python train.py --num_key_value_heads=1 --positions="rope" --rope_theta=10000.0 --bias="none" --tie_word_embeddings=true --parallel_block=true --init="normal" --init_std_qkv=0.0312 --beta1=0.95 --beta2=0.99 --weight_decay=0.14 --schedule="wsd" --decay_fraction=0.631 --batch_tokens=32768
Each number is 500 + 25 x the weight over its row's rms, rounded and kept within 0 to 999. Layers, rows and columns count from 0. Numbers have three digits each. The size before them is the row's rms in percent of the matrix's.

# layer 5 MLP down (transposed), 896x224, rms 0.103, rows 415-477, columns 0-111
099:471454540494523531486486491435478470522506479516467517536489490495513496548499486550520495543533478459467520478470502500558484511514554497527506462492514530479517490557523457546522477502494529478485494510502500504521476497531494452510518538480495510465500518484527508423496515504464483517499487505460489527465499496529510492512523514484
091:451527469490506538475521500495463525495480511499482506495525475471467528491461474477508507484465516490519503488494479472520499528482559462499508512501468503517476554506524530538497434486494516501506485493499482470543456470494480505521501486470510506517498506486481472490479480549529525501546499482520460541531530496556487472468514523517
091:501453504464461517494505500517471537532500443501509480507482506483472479490467503441487482460481487488506510479472513525534518493529508509509498505480542458477530495452478471497481473485483479480540489443477483518495475547519534478526504467539490508537525508512499534495464498472504518487491527508546486509494512535496542470499479475506
095:529555484539542501477537501536542479472506497485490481489501541491510500508522511514494480513480479511514509449505477487485470520542521469553503500497483545487467514500500515485479467515530461494518534435481503487484515507467498539479503528554496515508455519497485497567499527507505513537453508549503488507497488499505486473513510484530
099:468527507490503497496523513532489502467502519458537549510531484547433466490524483491547540543530467510475490542513484483511520490422497446463510518509504515516542485490501520469465469485467493517501480521503454504489545524500535485494512494521477469486470505478485473518551555484485469488493500493461501472528512452513473473511512530518
098:462530495524480494520543484499474506508502537490499528518528475490454506449506474524561507521527497501510511526477546517507567500472547484508486512495505503496511490476471538482468494534513498524497531467518462506517465475496518529496486524476496459510518533533514496517512491525493510501529484515550461511517487515499510533461513467469
098:448515470512470478483518504531505484463566523485472535496523531488502534500525493498543524521459499494481485514469487501547500534536506499462468523486498537468531501497528520518505456523457503510469468471510550486509532486519511485510458515482494517520540475471517506488498496530524493514490471487537530504501535482531469496474526502526
101:512480484523493460505476521476503513520532477472540519504468524481534502509504535510479499504456473510478517481544497473480516477526484544545495474454478425530511519520463516467480527448450529508499532514490508465457529493475501511469504538572498501501478444525505494506470516469520487517480485519543466488493505525522492523503486461518
100:556561462510510511518511517473558501548502510509506471507507528468463504540475500468545494506520454524497538496559487524479476484514505523504479538478469532512498536502456531515479524476466512528443450516523498522481512501498537494508542520500470517489519509535505484489473523485502506502471484498503525532468448556530481474499482507479
106:525551496537514472480487514482525526487497484520496486480498492525548514523516513506524563492520542471437476493532473482460484459563516513474529467533483551499453497515509518543493541567506518512503516470496506477444502472509500465474472495466527498529552524536535469502510453489480518513502430464523467538481484493481467478496504514481
105:517520518462526491505519503507459509517537489489487515523500467486503473509535485500560507533524502532467509540510552525531497496530503514528475477513499466451486504475523477515504494520498504506461510537533501509513512438511510438498517527456510531524502529528461526503496477519458508463513475506555476533510518490511498489528580502487
094:499530544517522475473532478518504526514493523491469491492521487504469500487496499475486500515479466518441484511502512510518522480516514482576507488480501490520479492479466485524544469488509480474505493540534468531504498514483501528513517523472469478489488503507493540522512553474522458520479466492490513472473511513522531515520516502485
096:535506487496486554521517500548504500495509481511499482497467525508538497482441472506511525507494546501510464482500489477517436526446491495494458484480498467504482486415546532531490471497538485502469496531518510453468478456469525518453452487515543500514494509534518502474491493526479504495489529472514492521499541494541489480478505486492
099:531471482516511487467492491506504529545472516506484541517473471506536492518528514509463468472531537456489536530514505436512492465477504526453508482495489509491500509479447515483527492446514486495498484524492463470491509495496505462490521476527509495508517538450461513522496516534530497504501513518517509478526494505492498494518521506526
110:523543503494528495479504435562483513435522499490483554514568526491488501482446491480494488453502483523480521464531461540480486512513519521464461533558464510458473483481480485482515481510530481517508513467476517460497484483536516504526501502518512515509523477491505515519518533497513530499482548485538505517505499495485476493500495502465
091:486496500466536472487513497492509478486513467492518482524537502512520501519504497515480526484493502539551476503533506509487516547532504441548498510467487487519490513472526506524506456504568509496499521471496518492521497491510530506493475471508458521558541551488520490466508460455508510504493518569492472514468531535502518538469489489503
097:532480461513477486507490487478497481538503535495511488474511510496496493513488553457510500497519484527514512535515496487485472546493549490530459512480463507496506515503502499481507486496527473450518485499513489549541503523504543504530493492530462502499465499505491496462523531518531503516498500540539484507493504456484498505508513505529
099:496511483512532507531519521538536544499470477486522463541478533491475510502518523490490503466498547491520487526468528459505523516426492520496503510518553569517499518481517457495519467507488486497511509512506560550465489496514463519494533504464497516539478498497508496478502484489492540516518511506496530493494496455440501482519527549498
092:502481533474499554487554498530501505506478508475486480501475516482511507474469464486482520533504524475479415480483525508510480497487560528569507483474528508522508471550476511510473505496527479506509529524482483503512509485498483494480475526516516531530490484540440528498541517470498495488485483494544505468560482497535488500473534496518
094:515542507505515466510515500548487528502510496529493525473507486466519462516506495473522451523516527447495498453534492515488493504533511504543521487473499508512499513510451541543501521506532475499479501517515513507498535560467491466476532522457481490506450493483531495496516525552472485525528481507505495462499472503468501524524500515470
100:523501503530487511504516463478497507521469522491547503480543509487462527456507490468478492519514505460448499493485512517486493479532550566592481494450525469500499557544483486547475445510473572511531484487514473528465540491493467484488516465508490465508547489496498465498465513480496518487487484492491504518520507461444487475512522535473
095:478504483509499513462498462497458475518475505453527519492486531488476508502494486538502495487478515473471485538483517480477503482535494490442508506526518532479539463524539468506514461487497483569522497539505480494514516459496512518516521461529505515495470510515536542520462480512542490511518492532451513484480533497530487575481522517507
099:470483477519482459511487477550469508496493519542477511485494533514500469522504487500521538512445497481525519529565480490493544514519492544465519533448516469475506500526554525501527504499504491536487513529524449517520547525468492471513497487468474518509474508503492502519470494495496436466498502506498520532500516498444503506513454504475
102:487481504470518479486481508504520533553469459544506513490498477525473565489489492495498500472511491498472497543494566482518496475512501533515486499508529545470486471529471508463472473487487476506457515545503497531473514478481499519476505495482528483471515498499511465505513512520462451547502531504552458471511480448557503543483554477476
100:507548492509517527529486531502528494490524555475481507475509518511497500527461480527512555517487492561501439538484479493469474451514499526512512487515543509487486511490511522503458544465478491475511499518446461507534532432532490508495533499477487516471517495484456501455510430528484508531494530489532521477488513519495473491540506489524
107:452508530508463520505523512493491471521494538488493495488497516479520529494496547505515512526514503495477489523481521516453492502539510533482522544510484478529536539468493515492506490457463510495443495498453485488522495501513485503501491506473547489453464483549489495507520487499497470529509532528490523528493497541538523505509505463578
103:534544511579505507478538469513549502484488502529519500502517541511546490483506497523504499524477509502502510495511526467490484555506502454456472466478489501472506461496479507495532438452475493548542520543515514478552473463499521435456515472481536519540501496462515458491497512474472473455483505504510498495540472520485490511529562541507
104:493499490447508478503497498498508505491547482526458518476478493532495495486498488487523488501484521495493479484465489513485549518504504533489489492498478489476493448474497509490508475513510498507491493450481521544525524526534505495506527443498500447515491502563498469509500514498485502490452514489529509529450443561472503530484485511501
098:513511528483499474523460503520516520464471536513495488480482472493543524506539510495471480554497509533468518517474472467510529508458456477525461506486464512509491459553467541542471526479491496488462473507475494485484498512500462549494487488537529468495502514512503485497517513546464497494491469480500488501530514552518520530487480476520
095:457499477512546527528540525456487506487472521459498459478517494505463532497474494506497541466493529513494465488472511533515529533509444518539530506514533525542502459513487501522506497488527499502524562481494508536457503518499524529501495502510529509478451515485519491479507527471445485500493540488499503503517518498488512481487504489475
100:520481497503500469491480510482528505454525484511481501509551468491505504482536487503532490470481539524520466486464469469469530519535551479501488495535503431458468474479484564489472504467514494539528536498507475507519496504518500476496475530506509497549513499539484468489509493518523484490470520464493535532486482525477508551484535538520
100:510510485482501486506507508528469491509511487504476534472473486519477529467522491497434488481541479482533461514558529520499505523501533497543489462495454509500513485519468531483510497517482448501469475497456504506510512452478477486521471556523539500500446507498542520473502452474447493471491504494535483496510491493488504532535498500456
093:475495471509495511517471478484538473475522532480480489476505513464472499468516510470504502516504533491494498489467544504519494534457475520576498508495505485521529518486498511497505480511538469494505469540528487505515504489528479545487501515497496445469507492497502467489515455521521494513486526470488464457466445529501512480493551528525
092:531523550499496529508483489500510503487557526522503503499502470559494498477521514552524489488512507503495471517528474519512512490457516511515487501571494511473437508501524533496531473538503525483465473502493535497540497527499464484500508529486513512494491534518539450528507461538487467498507482472503463514478509511482478474487537525424
098:516497478440518493523533467477479523513522480525484468546520572502478467497526496519472487523477521517513486534532526499536498476513505478469500462498513479493519492497478480531538513500487502490480432488480525468500512486515486499489515479524480495476495520530493530483470461500523519488546488477492470503520489488489451514491502531512
096:524498528497484498499461547457511480485476495497464476494517492524505511530482504488485485503523506512506488500502475521475511475501511510523565525486484478497496485543500505489507505525486528458484532492546464468517461512447521544512499473501459460478475482515508467513554524502525518531511470534502486495485494537503493490487539472504
115:459468506451510474479493501460478461492506494480488467515511455492448513480478523484461505493497510493476505466452516466519484463532506507482498517512472485502542547521530473499502505539533483496476490480552547508526471518529545487527460494523482498535478517524508449487575506526554517494504483515468481490506503491511507494487509518488
098:490489516493490502494480504500502484491472528479458480515479494539470496519514460544477453522450503519509455492503487520490518523534478499455486532470509516504526548499491452502494451521533495457497507495510478517454531524475519486506469415497455485517527544486482471482566540506516487508478495485520523502507485477481488492468497505547
092:533483501484497476471496478498477503522484498497485539544530503480508518534497484521495492500494499507533529498499509465572510499509473499477473486513510510467501509547529496507439494481471496537506515524488455494463523533483454471450503482480524490499541486473480509535490483529510510507491456484530488460544496472502476493502510556479
096:506517533503544486522490471494541510502439497526504474509497504495499584503484476459495494501489518518533483517499534470506519513512528490523514485511493498530456551496490533513514537499522515494492464477501535497509484494497466457500486469534528534499509499472459484530515526467537503496436514487516500529467505504541481511464499446479
096:449473539504522471526522487494539515519473505501517506502483462485493449464535519539457517512503481519501475505488496491538472482461465540490486525471520471479503482545493435512493469456501490488475498478472538501498528448480554544476535516472524490488475523497546539568446479485507506519527505510469505497514464515511492457481494512536
116:498510489509497497504489517474505503454479504470492510501507486457491551444491519503497494504490509523505543525524535456547474501515494462419494541539567506481485475487505491496495498517480504516526492468473455505499483467479470497540530472455511491437511501513518531448514511480517487499537586521511445470496495478499569515519527507501
092:517520497507504476485461521471510490515466497457463481439485544462509493502505482516470507493508519505505490477520453419497480506529489541536513517496517488494503506468491493547445523476510519540496502498475505497545496472458530523507483499514478550499475474498449513467451515505499577543524474482457505497513506506498509552468476469505
109:495453523414476496495526507499531495517512532537475519509513488528528509494495515495505478502514423488497516441516476512486501492491533488480545488489473549469532477448484480489510522495491491497544515519459526516533536515547469497523470485503456510448499512489522476496498520505568514496524535463486482469490517508462500495491499501466
095:487491501508514510508532491496480541511501499452512512474446501470532482422505532489504471505460486500532567483541489486465510530504499497572542478464515504532506511496462551487525465509513514565496520515514531498513497489537492499487507471507503511551474457488524528484483497495482484549499520497478475464497482488516548489514464494534
100:494484555442520508493476503540463485490538502462510520472516500533511501492493453524423497559526511483505523494513473473492451545476523497467533521486497485466471482530515493510503516465529505464474558508492578509484517502483483504508505509483481468495523490493507519517520498484476491543470449452465519525494497489486507499546476471524
104:574564516497497517541486520526539490474467541494524467453482498570533506543534501517511509487509526504499483521487477473502482501490467520445500498487496493514519429513518537539497519468498512487497529515498512484480504511485528540484518563512549474522491524494525502481466543486491493497516457506502489491491471479518547497515449521529
099:463466488502463453505488515503478538535513473487520527510499495497483476491490522519502518540466514512480547470452492537504512536513537487497508485501492543493506488545500482516509466539517474515508503476460461471499515528491507512534541533497481488519488489508527484517510505524432509517465532465503513527489524500465433504517493483531
100:509466470511521502499504499464534513512514494488466495478505483493465486482543496489565485477520510509506514501513521462486502507510507467485511518495475519538501513519504471492511468499543490492510556538517453502467479493522488481545519545525528475506497497508508528481521499498507479542555505473482498521494510491554513562511462545530
089:487492496535506543548513496481488491505486472477507474508527431471531477477511481556467477544421476520468506512506549474492456497507476503522522493477492496510516533501491507469504517518501489507499481466512511499517525479491508455469509492514448514540473474486488515501503504526507511482466507529528517519504490475496477510523457469517
096:483474434488557483519508492490527532494470453528491492506507533468516494498512525520491504534506544500510484511508548512550510495505491501515486461461483488510539478533466508502482447481481510494477479456480494492522536503500443487483499468546525537492498516515436520462511477472491510476470468463488512490516523515474480516512481509506
098:516507504523488514473493555491481493487532505536491526509517490488481465532564495489511514491542524495501529487489499499465497492499477490475503502496492478466495516504510451468534517482448500505447496507545504494505443495485542514492451474508494549517504493521502501513481488493546479515510517489472541515503487491473475524510519488477
097:497471515514506538517501534480524504532491489519481512484499451480513490485523532481463523490514503494461492484510505542495490489516470512525580502470495468479508525488471488536518564485527513523511501459468530506483538530526523493487467520502512464519491529461516483513561528497494519542498435488532472454508526500507502502470457494501
095:514491541449536497522501461478495466519481472494524536509506512470495584473476488492489519462487528458515528528467458561510516526469542487491483548479491530499483530482471515460481513520492499469503491508456517503533514489459472540451535476492546518503496446500511497494493468489474549496477553497512516508505467505483475524526499541514
122:477493464500495495514516486547509482545569522485519515488528502491498501518473500515526484483481535457546487511495508516505503540513492493446506478507552524499474527460527531486500558458507492484452515511473502530517507513469493484573476493572453533482511493511489505511487496517478457496463555507523494525526519503459494492507521467506
099:520463434498482563492511490502484477487503476514506499527501469459554475529538504469523447502497502520504479499505490513490539473500505497551471542488498532515489519491507496503480498498461500503524479494509477489478459526554503524470532516490498510477450466507500470491476520451509495490496481505507466462501499453497478521512476531540
111:563506497535514513490520490532534534519475456483513460553495510491514477487463475518515492484487520522522496493481484512501486492509540439475528541467519469495503515466503529525499528482517513456573465504495513458529477522503486475523535480506524524454476525506511509483544546491514540519479505496550434505463528497519493462508469512475
092:513518461508504500521500534504532509486557523538484509510499502520494499489504503485498476515494517510498498500477519500500497489545509491542487498530430508483456538560504469490499481480507478505502505536475492491553475495475500518523462459548486469489499499501470502519485499471514482491517483503492528530535529454490487571482491512508
085:503505512530499474516495525530474507428513491468494507481511511508500470497508499509526483500490497501483536515510488487474467504533487466547519473537535511561511515482475500479506502475448490487524480478489511524481525520512463510516522496533443506473521504535512510494500459463463490511537501523492485511482533488520474534530531474553
091:487506475461488481502489548478546485455452513495510493486531469514492537514508510499515531499490455518482526484524479453550502539472493505555484492471495495501515528548514459502494547480502476484492495521528493488483520496467483488461520495510506479498497506515531502568490520471515496495477484479537485472510541509473506539519486526498
107:503495441526493518549503510489535512460492505485501515527503508507485534479502451455495499503490483464532507493440500497518521525496463530509538507530535507518491547487487523506512488483505483537523458506496508495522444484492496498494499510461464495500491517527495481492497504474522503478511474465495527473492495528465509477456465526453
099:479527470506456493509469504487479537531516531480478486554506495489524469534497500461490490501514484551527505448490467494530498526487542483555491481473464489441547483455506463496523477509503489489511470465517497477477482500447485512498501508463484470502481497487517471497489523483523505519533472491541505499506495528435518487496483536448
106:536535533513541474523531532468540502496488464488508493514484476478502499534509493457473506525547466472453501455483500494479487532514500475540509495520520511475517518476516519546560507477542488492503431520511497486518521471506518493540424536490494515499552491535511523507488533502487486475497483481506472483513509496523524469487493528469
# layer 5 MLP up, 896x224, rms 0.106, rows 416-477, columns 0-111
088:496472502522479488521474539516518487489508489509484487547530489524495520491524547503500480524510536508540518530464453534484468522472491485513456521500469496501519520515497503506496517532500498511465540517510504512443545497529508541505474472522495452501567510438502471488494520489518498497464471481459523482500490509503498536548530458457
099:476563501526475476534465492488501497535556482539496488480513489482488487496493474517539490491502499523493530460492509469539470499511486543462497500532478548532494527488492496500531505487472507506500507530465518516500532473498500532480449522513538525434505524492504501487507531449499485513578508533476520529478482479534500509515524509495
104:472529489537513490493488482513491482561529516487509494500504508514489502522427509485484507560492506475475470595535500524478495436457537520562493488534470498503462478504511527503470539471501508509483462512519518514471487476519513516497514498492480505505555468462499508527490500475490482480491504525498514483515542498498527431500505482493
097:500501487463477526473471532493497478495516509540506492524520462478516473502510537493510492500495497474489502449487514467513507556482494503554475514507515575502505522511506534509508492534543487508453493483484465450478525507516506478494470496479488485482500501491457477520496466515463460526491524464483449488534514513502527513489500512510
104:518514531477488524499548507525470497546489506483507504532495483491525523534480516450488522475508516490502497499507527453525499496511459527512506496525496510489457524512511483527513458579497552529478443505469549459481527479500519516503511507500510491490470510515466477526516520469513502485454504510513508497505547553498478479533516467502
093:515527491504496450526488524503473489529536498518514481505513513507521452489506519550565549489499447467474492470481480483496486488455485525503522472513479486495476458514474516496484481412523509497479525511465513481544528458472504485534542493525495517564500502525493484484464464504533492510498459494456500537529480509533483527500514487502
108:497516486486508493508520528500514498501531480500480466502459486519481511453484517491480517496450522516518488577496462492515483509445442500519489462523455449479473490485495501466485509492525511495505496480500497521507505449534495489520525471471518502507506523492536450489492453539528539447474463478525504500501452515489503470479505538484
099:487521470516491492495504497466471503471525446492473497507517489505468539474532497515512501468504534540484500558471488506509473520547545539556543460526502522490482508509469500514524512504519500486525531440471523475521482485528499480471463502521486492478469482496485501536528509514489492473543497492517511493531495483475509495470571483508
109:526485500510515522460511556492502498484528468486454501472527491523479478466538468522493516508480493491502498472576515454496516495481525478512479494547522500516465490484493494496498547566515492523506503462505485503492501512529514481482496513493467505507550523444492495527516487450511527532459496509484502477525520469486508472549486483471
102:512508486471537449498484509536509498535487483543505518460568438495472522525500497534488515506523498534434562475538451464505532478531476475518460515491539444472458483485537526518481491488518475499525536502520482499545517532505511473503484509502544496526484508494477483524481490526490491534520538490512506505488480506534484523530516510494
098:527491486459534549492484526501505497471529504484480513469538478532565531539522504514476490492508452479502521511514485534432491519493534476503480517506514528514515526483540479504508507524499520533463476533464525505480488508519496502498459450540499486539483593446519494511485543470499510497471550479529534539475492484476498542505489493524
097:469477487482496486463531479476476501493464514501511514479482481538507542593501485498503518540525496520480466523517473469529490516484488473490478513517515509481533490509472507496495506494463458460475487489482490514544473502522524467501498528508487543568503485513525493460510456518499483514532484488527480465497530520483501509500498519487
095:487518426489495487509527471510509524545546497495520486492506444519492541477518526521480464476515512514497556509499500521523483551503554474470509485501506498496460504470511520461514475475526500514501507473480499521504507513501478532525502519489520502507514481487469467511515537503520513504524523528476489585535475503507465502523487475510
099:491498471512528477523526498530491493514496516546502449471480477467455525521481465445473500488431484492472471481538479530462462499481485509514455507521556536504505523507497496475488469511533503503503463490514485506500470555525474479543474537482534547550436496491518511516503473521485522501501530493498475487454512471507479512560467469500
099:489525500493529511485509481486476501555468444539510520496521510455533496488520497466499517536514497471486509489495527541488469456497514506542519489528491540569478490484497502484508493484499492521562536494517504465447502483461444501498505472501514476460474490495524482502495523553480506496497468480526496519531483488477484501527475480531
100:513512516518535488485550479530509527491475495546540484481474503450525542512554493488487495491468461484515478485518465516503534525478513484525514477488485469502472462479538513500486520488484478471485519489498473456491471487525485500480504495508485514488444499459515537529488508502506504474482494485519504527495542476528462509531500537480
098:515500540495488456490489541481464449495486509476483475468499496453568495501492502516507498515493450513443519508480520546501521529489551533486479446514449489483497508485540503478510503461529489516504517495523483473488508492522525494506470463493481504534478512499477507453523534485559473492528516499523520507543500515514512498499490491498
092:505487460562517463507495515530485482577516500563476507543487477512502527504492539493550492500526506488497551497524514506558473487488478489567523476522498511531518522463526471493518508472483464481520476491551506504466502532489522503515518511505517462484504526479528482470442477491522468490498499510509477504495509486458511476513497528516
096:502490520481536507529477485475505510541480493510518470472479530502508504475520474503474452521496475528489515506457517536550510490482505482553521513537472510458459484466455514474512473481468474512474486440471495486491541487505497506515458494525511501487522476496503427477516470452473530549494481489447531540447512527518475455530485481464
110:524489521483497496515513504534512494539516529482462493501502467477504486526471515477502490556519514491493498511502453486482497527494509455512522510535502506524480485515529448532528476455500462504473454459501508541506464466490519507507461461492510527497491536500519550523500507546544459506489536504482449470507520510514472532486520487512
099:512522551490484502533466522474506460487505518499452500499481521520549506446473503480476487496520534490516523504504501479472527511490466488528482524443520521504491506537506506497474508469513497467528464495517535473512497500481471511461529477505474482525511511496462526484480514516464505454469509516543520502498507567480508487492471457471
097:521478485443474468507490526495481473550513493569499483478479486520541508483502515507512474496505529483479526527453504514478498519498495509531522524497483530507497498502481543483525522461503474540488497484492500491485501474494490471516528531470540496511505518479488464476557552479530517519528521545471551520481489487494502493510464453528
103:528533493493489477500493472499508475525456514496514488495471481492495496517524502468519512496479494465498525471518444547492501531433529498483527485497456468515515519495521528561514522484475474503489489520508487541462483477542497510521501487529438517492476496457523513480456530476511540499526473495516502537492474534536498540527463493533
098:477498504491439499499517495512490484521471509488519465514492488478481497462534514506511502512491521467526550468520501491530481491507492488515487511487493487514518510500504513503520471544509545544452485494480539468488504562477503465461461505498463509503502505500505523512495539492502487505549464446505515522517530495541517481425498522449
109:518518532479493522495504486488502517483487518522455502453508519490484466560490525515529471529469484514576528505491525522470483503500505511500479513521516484468554521485482514529475524485447468463476487442510514480519523479511534537510486470493532504523510516509495513549477500510481517515501487500504482509492479487514520484503521480514
105:507546461518512541457477489464447459484490466499535481473514503526518484517468502450457515524483482518529505512529473494472508435469525468553518470502485493487523523433479512516497540493515544540485569479557535494512519478506475484493477563521458477510508491512481498512489522473493456508514461499493522478465475503479500468507514488528
100:497525510499557495510486463521484488485501503574512496460511496532501458568482489532483511492447474450494516502514478468481478527460524464542528490494508541501526489489497522471481496512480508488464471473524507510500538488532515522477511523517485470495520493517503503526489499533499526515486489539520477468447478545511481472491512477472
096:477491468522483495523547501511525480509502504518494561494481510492420488471479496500511554472460527465467490515502493474436481485509515496542492538497506487495493539456504449488502494481500543501516510507526554464484482510516507471502551517451462527532478494498457506492452506500487486478467521490488512531509468489516536528476544523456
100:504474499471472490533490471511503522487483479478473531490513542528551491500477493520503506505501479500541569496506498485486477485496531487519498514513482501467509470438539526481491491531474511487447489495486483517510483519505496492517469520506488485458457470486519468490499521511521481499505476493496473507539486518472500499517506523506
104:515448499519538449503539494539515514454485505516488463529479465492522477533495498481485462494510487493466567536503478536513461515471515503507493495493490502496513516495555495489514485544482535491461520509485473491487462464503456499499479488483443486487506526501492507511507514509440486532529458473483506501497447512504497489482508454534
095:471491524491480471513527480537459494478461481529513532484519511524492518527445454511509507458503531444509525516516472451534514546498494490466551469508495457512491476543506510492485542502470518501523517483533513498505526486453475518576500491495488483541513518506518520522451494489498469469501483452526471526482502475479518521518510508456
101:490536507522490498489514509463476548487468508484507528527479479535540519484517481479505492450501540491499481483486490503539502480546532437502503530520521511484450483488512481533553530499489511502499518498485527487461518510480468490495534493521496465523499484477479501520499485486452492505485510534473533463532469442517503546465477527456
089:518495500460496522495501450505463487528480507510502508487479514441518499556488516429478495523521455521446498514504501524478539504477491518518523440447516496504563478440495463493506534482504488514516512513518502504501468469529493495506461525506478521508514495465482532456526553509478499496508503471460502517465513485487544482485460500498
106:507464474448469491512437482475480559496495495519496504483501502518480514518484453469481485527549509532498499514457487534492459447487461532498512506505465517495486484515552484517509508503445504482532514512512444443481540485525481511482455497548518527525538505503481456502499483500475484478504486503497512516523485475486545488481496481504
100:489485509481483499497504498516499503509484517511510477563512521471523490483461529546526497480496453497486502497509510425459479528480503516498500485477497480524523496493517486526483484495506497474504465496514480493490536464522489560476481512509487481534494482489466540478521568480551482498472480519510484497533468457461513536533503518491
104:498530492472514455473466512485520479490505453465516506519526464492446496497539537484501529494486485497489528507499453512511504504481517497494517502489509518500492509512538507497490484493505463541548536516511491501523520505512550526504481529529539502493525492497517462476504510534511515478475530497539497507476565454476487518500494488513
105:509539504486507486460550498463486476493512501490487489515546512483476503471497469476547543541500489512487509517488521516448510505478538487522457500521476499555500466471502525493518478508493494510542525499532525494492434517505502496497494495466529524535431538504493472495467471523468447477490510483457538492508521490488489524482511502486
082:496514472535498541475510502481462471462496502547460506468501507481466493511512454507492519492513520524484502503473499518480483501515510505545543426494514496488582483498507499484495512518487553466517528513516459478543480513542484501459499533517548514501503519493523507492464480502498474557485497523488522489526447518504520465469472499497
092:467494465557480485491494529505458464494503496461500513490515522474512515486498537544532464509491459521511506504487454529487502510505494481520450468510505521412520503486445497488510481509480497525527490485526478497530499516502533507462490534460527468481488484524525530491512461483508481464542503500465534501505490515496509472485486519486
098:506517527541511496500512470465485495474529511540509485503479499521501523514488532500509501474468488506489488479484510476522523502472485528487511444492479472491463464527477507477519519512472497527498558477522435518553481496488472483525479483532530479491525500485489517464486517507521497472495513523537482483510527460498504516517478479542
106:477493482461492483472497456469516503511476507479500487549523482510499502515484487524517516498461517494506527509499496483556518453498476496507491526497528479483507459526494456469529484476480513511537501489460548501516474483529499461519524484504498438520461546481504480495481501518542463528481533512490517498511483493488524516539521468490
106:484571503504452508518503495509484490477511480526507484511455478552514512535466499498515514515498507554453503533535506534475517504457494484518482456506442563495516490498495505493517524542496483454482522505522494523496509518501516478486536548485510472526573550475527507489455506516457445477490488541501478496479500439463513511528483483442
100:460481489480501548447448482507467495499499494515502494493518460496506476522504520484478507477497496529479491507519479512553478511480532500541534479513485505519461474509510503489449528539497470455517502528481516499491525497496508476475492486526509513529556507531507512518508537488501481458484494512560499491493451530546503539522510514478
100:490454506496509499519433485478498511526511449487523445516478504495494531513445496469492472491422471487465531484489517482488505528505492481509482482494513486491487508426486469479507511488471506517493492488530516478558506544468479500522531518494525479477488481467529540524487513521507523465522534498494527448492548464504509547497526461508
098:491497494511497502486489537494512484480565520530515492546487465502494482482484477537516489472480481492492505517509478562502471513490445542519486491490505502477502474457505547529465432501517534515486506485485496555566515504478533522441533513501545489505467497499513461508519477523488492541533533519499519497482527499500484514482497523524
102:480468532495475548477474547499476524501486485525505518490483483488498545502487508499460469558543509472513537511474541496495495506549515483484486515497497512446512457484489519549509476483499522482522451473496493483508491483526483511473499526494532498513498505474469491454500454527505479494456536542505478478460481538534477510516488487491
097:532512494521487467516474512535500488503485510484536482482478485470527547500465474532513481458486480502500473531500476484500433524506509513529488490547483524509479487515496489447487486505497489511505445466484486497444473493486521550482450459473515518547533482512489486496517492530600465511525465499505478466557506492493542527509499490520
095:491498528505485528534440499515524476489470469560523510489480471525514529432486535557474490484540527506491453486480492518540511482545533511535512494518522500517534466495504554491487460526496477479486513476520462477497521512472504500487436480505505507488477472473473525472489472513477520507448541457526522503507429513518494501512471498495
094:489521478481516505494540499487449510482531522552501530495501548489498500538532522450488514491509485502476519480476476515490588476511458485476561482487492521529481512534488474499506474516480541489504507493480497482502505479512460546505510494499469483482522508521496477448472474519507514542528521514492491483476467515487492501490526519490
095:478478516523528527516500489440443489481480445447488509525499537510529521495527516466492511531497529495492494569521494539475472492494518479495525523515519435530486494449514503507496480543476483499542523451502553473490484493487562483493479487490467458519474516523475506528491506511518524487503530497511528551496527534500478503481524491460
100:537470497504467483514501433515515478523545553497484485509465512474481484481458470525508496491444495485494439500456497510548464505464487526527501555517511491511493495496526469513455509501526541484502495487481518526514500486474507534503525533457499499498491466481504499518493527516537493469516469489527490515518492505513489513460510506498
097:495487513487466485538511494468510557480448517462514504506490556486500487477536503482479512484512519486529504516522502506478546449505484504486497516507505519497481526514563497457518490499510502470485497530487501458520462494526472448447486501506486519508506490484517521534479497483508519474513518510480492513511504542454433460510519504474
093:530501531553480472503519509493516449478492497515458518499508539503485483510505500507489474500491479476444493510509495463511510452480504539508495502478508494484482519506498508531516508459487500495490526528503527544425504524541521458502470518513479490494486533500510484518447497479507430514480498491540472526503514565516511459459485516551
110:511495475478514494514494535483509541495498534461491463477494489492510484504491485512525525524486480523504495471496463519557503500500490473515487504471505544492468510490490516496497538495525534523513493494510485516527517506503493497507495514543483485466556514494459519481476473527498450492465539511511496499565478505514528508505506469498
093:502515486487513447513505552506589495491492522480499496530468537480493544503456505498509538494486493480501483504488535505514517504522529503504512480515501509469512493497528499500464512454495507476511479479484508516565491498489473517490477503480483448506515479490443470509521479499520492515493519497477517528470514450493540477513526492500
103:518502469507480520533505525518462493477538491502513496481481513519464519511516536506523475474489458457522509435490516525536516478530503489531490489487515495487439474532544491497526509514530490467525502551507501499494479485510464464520455521468496489513509487558494501514530465507504488480494518500498491537552463500497494505513518484486
098:489528527482481490473488500520447505495474503487533503501480461497511507500488519514466538499483518524480522484486482528540465501521453441478458451499511498475497488477463557505484510501450512549539518525503514501489502525491504482483512457487517509507489497538453488521452480518511504506517516506547507491440523482532504480534486491524
086:547518485500491473496509471505472509512469510522512454532541503513521466490490507510497494519481504509494526493507459537482509483565472516520468490502509473478472465471478457501467480548523478507506539521484490469505477476473482516466510493496509425549483551446479496493456535561525547510541466469519501506511486463502508531479525514464
092:516539481485526534526499519555497523532554480477501505488511491501466502532493462515467478518520567493478494502489507510491499539531505513512493524489519490446508556489512543490500469523493498478521470499494551487516484491533512494464478487489506540508498480498512525468487527507486524481562489477526510494501507462524481517456522525526
104:533469514479502475515490458492515500490471508512486527523532521482482525475473500508486512506486479539500528464504455503511481504472521491466526506514528479501471488511494550513498531507521499481498493486506512452480512532560515518502501504499546493502493522508477499463491514522527517501478499505491477512538537544527502494521530497483
104:482453481489511445527481540507436474513557508483515499500486457483500493500510480471480515495527550476517484503512519502491502490533493473509458476505477506526464495520494501505479525488548507478484543476470498459568499513493538509515483495539473482526545545508502482484484516449458450487500499475493502477500477520510475488518535478512
098:500488430515528495477486542520481527491502474456447493510493501542482481522479474466474487471506507521509531524528495502492490528491520499520502510527466530507517467447485460529476477508493514507518496501475446481537493522513455505513510540481516540499519498540518470500463448502508493499514534484482483490492477489545506522514506471514